{"norm": "rmsnorm", "init_std_qkv": 0.0163, "lr_head": 0.00465, "schedule": "wsd", "decay_shape": "pow", "final_lr_fraction": 0.05, "doc_mask": true, "steps": 9855}
Each number is 50 + 15 x the weight over its row's rms, rounded and kept within 0 to 99. Layers, rows and columns count from 0. The size before them is the row's rms in percent of the matrix's.

# up: layer 3 MLP up, 1344x512, rms 0.0872, rows 1336-1343, columns 0-63
# down: layer 3 MLP down (transposed), 1344x512, rms 0.0503, rows 1336-1343, columns 0-63
# gate: layer 3 MLP gate, 1344x512, rms 0.0859, rows 1337-1343, columns 0-63
up1336 089:30 56 43 33 63 33 53 33 79 45 61 48 28 38 48 43 39 41 70 67 39 55 55 62 49 54 68 35 54 57 81 49 37 45 25 39 56 41 76 68 49 21 58 12 60 46 59 59 50 56 48 47 56 44 63 50 88 58 65 51 33 35 49 51
down1336 094:62 38 15 60 77 61 48 37 76 56 62 68 57 28 39 67 45 60 22 75 46 41 45 82 30 72 62 54 63 48 75 44 32 53 35 63 53 39 50 49 49 21 54 34 65 45 42 79 34 70 42 51 37 45 69 31 61 62 49 31 46 40 42 73
gate1337 100:53 44 73 41 68 69 17 61 58 44 65 41 85 54 61 60 68 28 70 59 34 39 61 50 47 59 32 31 46 24 59 51 41 53 57 52 59 39 46 50 15 45 50 53 54 71 66 40 67 52 30 61 63 42 45 33 61 63 70 42 48 55 59 36
up1337 106:46 55 63 33 66 09 81 75 57 44 38 68 28 24 24 68 31 54 46 28 57 25 51 54 48 36 42 63 46 39 18 53 52 61 66 39 42 73 17 64 84 48 67 29 52 38 65 41 43 18 46 44 56 68 49 42 52 53 36 53 54 19 32 71
down1337 107:33 37 30 59 46 71 52 66 64 49 46 33 73 28 63 46 62 84 29 54 43 59 64 72 51 40 35 44 12 63 19 59 52 55 65 13 40 59 46 48 59 32 55 46 79 39 42 67 53 67 38 69 46 68 63 67 45 33 51 52 41 53 52 60
gate1338 096:52 31 50 63 40 62 37 45 23 18 42 58 34 65 62 45 65 41 50 52 30 30 52 48 46 40 47 53 42 38 30 55 59 46 59 71 39 44 67 53 64 58 33 63 38 30 57 32 80 75 51 40 43 55 52 41 79 31 29 33 68 75 79 47
up1338 098:31 30 67 63 70 42 41 66 44 53 52 56 50 36 46 83 76 46 61 45 36 87 33 47 13 20 37 67 46 40 67 47 52 71 56 68 59 42 53 30 65 41 39 47 89 41 13 46 53 46 52 56 45 54 46 47 64 30 56 78 38 36 45 52
down1338 095:36 56 49 31 89 52 57 46 56 50 55 40 64 59 80 57 67 55 41 51 62 65 40 38 38 41 42 33 83 44 40 76 62 36 50 34 62 80 67 44 47 52 46 53 75 46 52 44 45 58 52 33 40 43 27 45 51 40 63 54 58 91 66 58
gate1339 098:61 74 63 59 69 49 56 44 42 54 49 75 33 51 60 69 62 41 59 40 61 48 29 61 37 65 47 28 15 65 44 59 50 67 20 55 69 54 22 35 72 46 64 45 55 65 65 40 20 29 38 47 33 60 38 60 70 36 83 54 37 53 48 44
up1339 099:55 44 45 43 57 57 43 19 56 76 53 33 50 41 62 46 50 43 38 37 22 29 48 64 49 52 38 45 60 44 48 62 30 60 45 47 42 41 68 29 23 35 66 43 47 55 38 50 82 45 85 50 44 50 58 38 57 63 60 65 65 60 37 64
down1339 100:45 60 23 71 24 73 54 31 53 28 40 55 69 43 45 27 49 57 49 71 37 72 35 78 66 44 52 72 62 41 51 47 29 52 46 71 58 59 49 64 62 81 53 34 69 45 55 87 45 53 62 22 79 48 60 36 74 53 64 74 29 33 31 68
gate1340 101:58 77 35 55 59 41 42 62 37 41 43 39 49 41 57 42 57 56 31 43 44 44 49 60 34 33 42 48 32 43 55 45 62 51 45 60 55 32 53 41 51 67 52 66 61 63 54 33 53 60 56 41 43 27 31 35 58 31 51 46 23 73 26 42
up1340 104:50 54 43 63 43 78 35 43 59 63 43 38 33 62 54 43 65 41 34 37 60 47 72 71 23 38 25 46 31 40 35 78 49 58 60 37 51 65 41 67 40 46 55 57 47 51 40 13 76 61 49 30 50 30 45 56 10 37 58 66 59 60 59 26
down1340 101:31 38 48 46 42 28 25 24 48 82 39 42 51 62 43 47 52 69 24 35 52 50 65 51 18 48 32 52 42 34 21 66 59 56 14 64 71 56 58 41 37 68 49 66 24 52 53 20 42 47 61 33 47 36 58 55 62 44 37 55 42 81 49 39
gate1341 100:24 31 09 69 59 54 50 64 51 73 73 44 69 57 40 25 49 38 39 66 10 35 49 42 49 45 35 46 36 58 57 63 50 68 38 55 59 67 51 50 69 45 58 50 63 44 75 37 57 33 68 22 46 25 58 39 51 56 51 47 46 45 88 59
up1341 102:33 62 58 74 32 45 38 39 48 50 55 41 47 53 37 51 30 58 68 38 56 76 46 54 73 58 55 45 59 26 88 39 37 59 70 31 26 57 57 53 48 33 80 92 71 49 37 54 59 42 53 56 73 48 56 74 66 60 63 43 49 46 43 53
down1341 099:45 55 41 65 41 65 73 58 30 47 36 62 76 71 66 75 28 66 27 47 53 65 46 43 52 25 53 38 42 42 57 53 36 53 46 77 68 49 48 40 36 38 34 53 64 39 50 43 63 63 41 54 43 36 60 47 58 82 71 75 43 66 44 33
gate1342 104:45 63 37 70 50 19 51 43 42 36 57 70 28 42 57 44 37 51 22 64 68 53 60 47 67 34 24 64 21 77 63 68 49 39 58 64 15 48 48 39 60 60 76 39 58 66 48 45 45 53 31 58 44 58 43 57 49 54 57 33 50 29 49 43
up1342 113:40 33 43 86 56 76 63 65 58 66 69 43 28 48 58 40 55 76 38 66 30 43 30 32 44 52 27 49 59 68 76 55 43 59 40 49 43 60 29 52 44 58 48 67 39 44 49 50 25 37 60 50 38 32 59 67 67 47 43 54 44 94 41 41
down1342 102:18 46 45 52 81 46 60 55 63 73 63 42 25 51 52 58 47 42 37 47 40 51 57 45 55 49 30 48 66 28 53 56 51 55 75 71 63 26 49 52 31 55 69 56 67 30 30 39 52 54 46 71 37 49 46 54 43 49 22 40 51 67 27 44
gate1343 107:65 69 45 54 38 72 34 36 58 70 60 43 69 44 61 40 62 23 31 40 47 52 67 37 10 35 49 47 83 39 54 68 55 46 69 44 42 83 31 43 70 46 42 80 57 41 49 37 58 29 45 52 52 58 49 37 55 48 53 26 64 63 78 53
up1343 107:60 53 35 38 48 50 58 81 40 55 52 73 52 41 18 43 55 34 35 59 54 47 52 57 62 71 61 24 14 60 41 39 30 63 50 61 72 39 37 50 57 47 40 36 50 55 61 37 51 51 35 48 31 49 68 58 39 45 70 62 56 29 40 15
down1343 108:48 50 42 74 59 41 45 82 68 20 65 67 56 51 44 54 69 35 31 35 37 64 65 60 47 37 52 68 19 78 60 45 18 41 42 60 38 42 76 46 34 44 31 55 75 52 57 63 80 53 33 50 56 71 36 44 21 59 55 72 63 41 70 41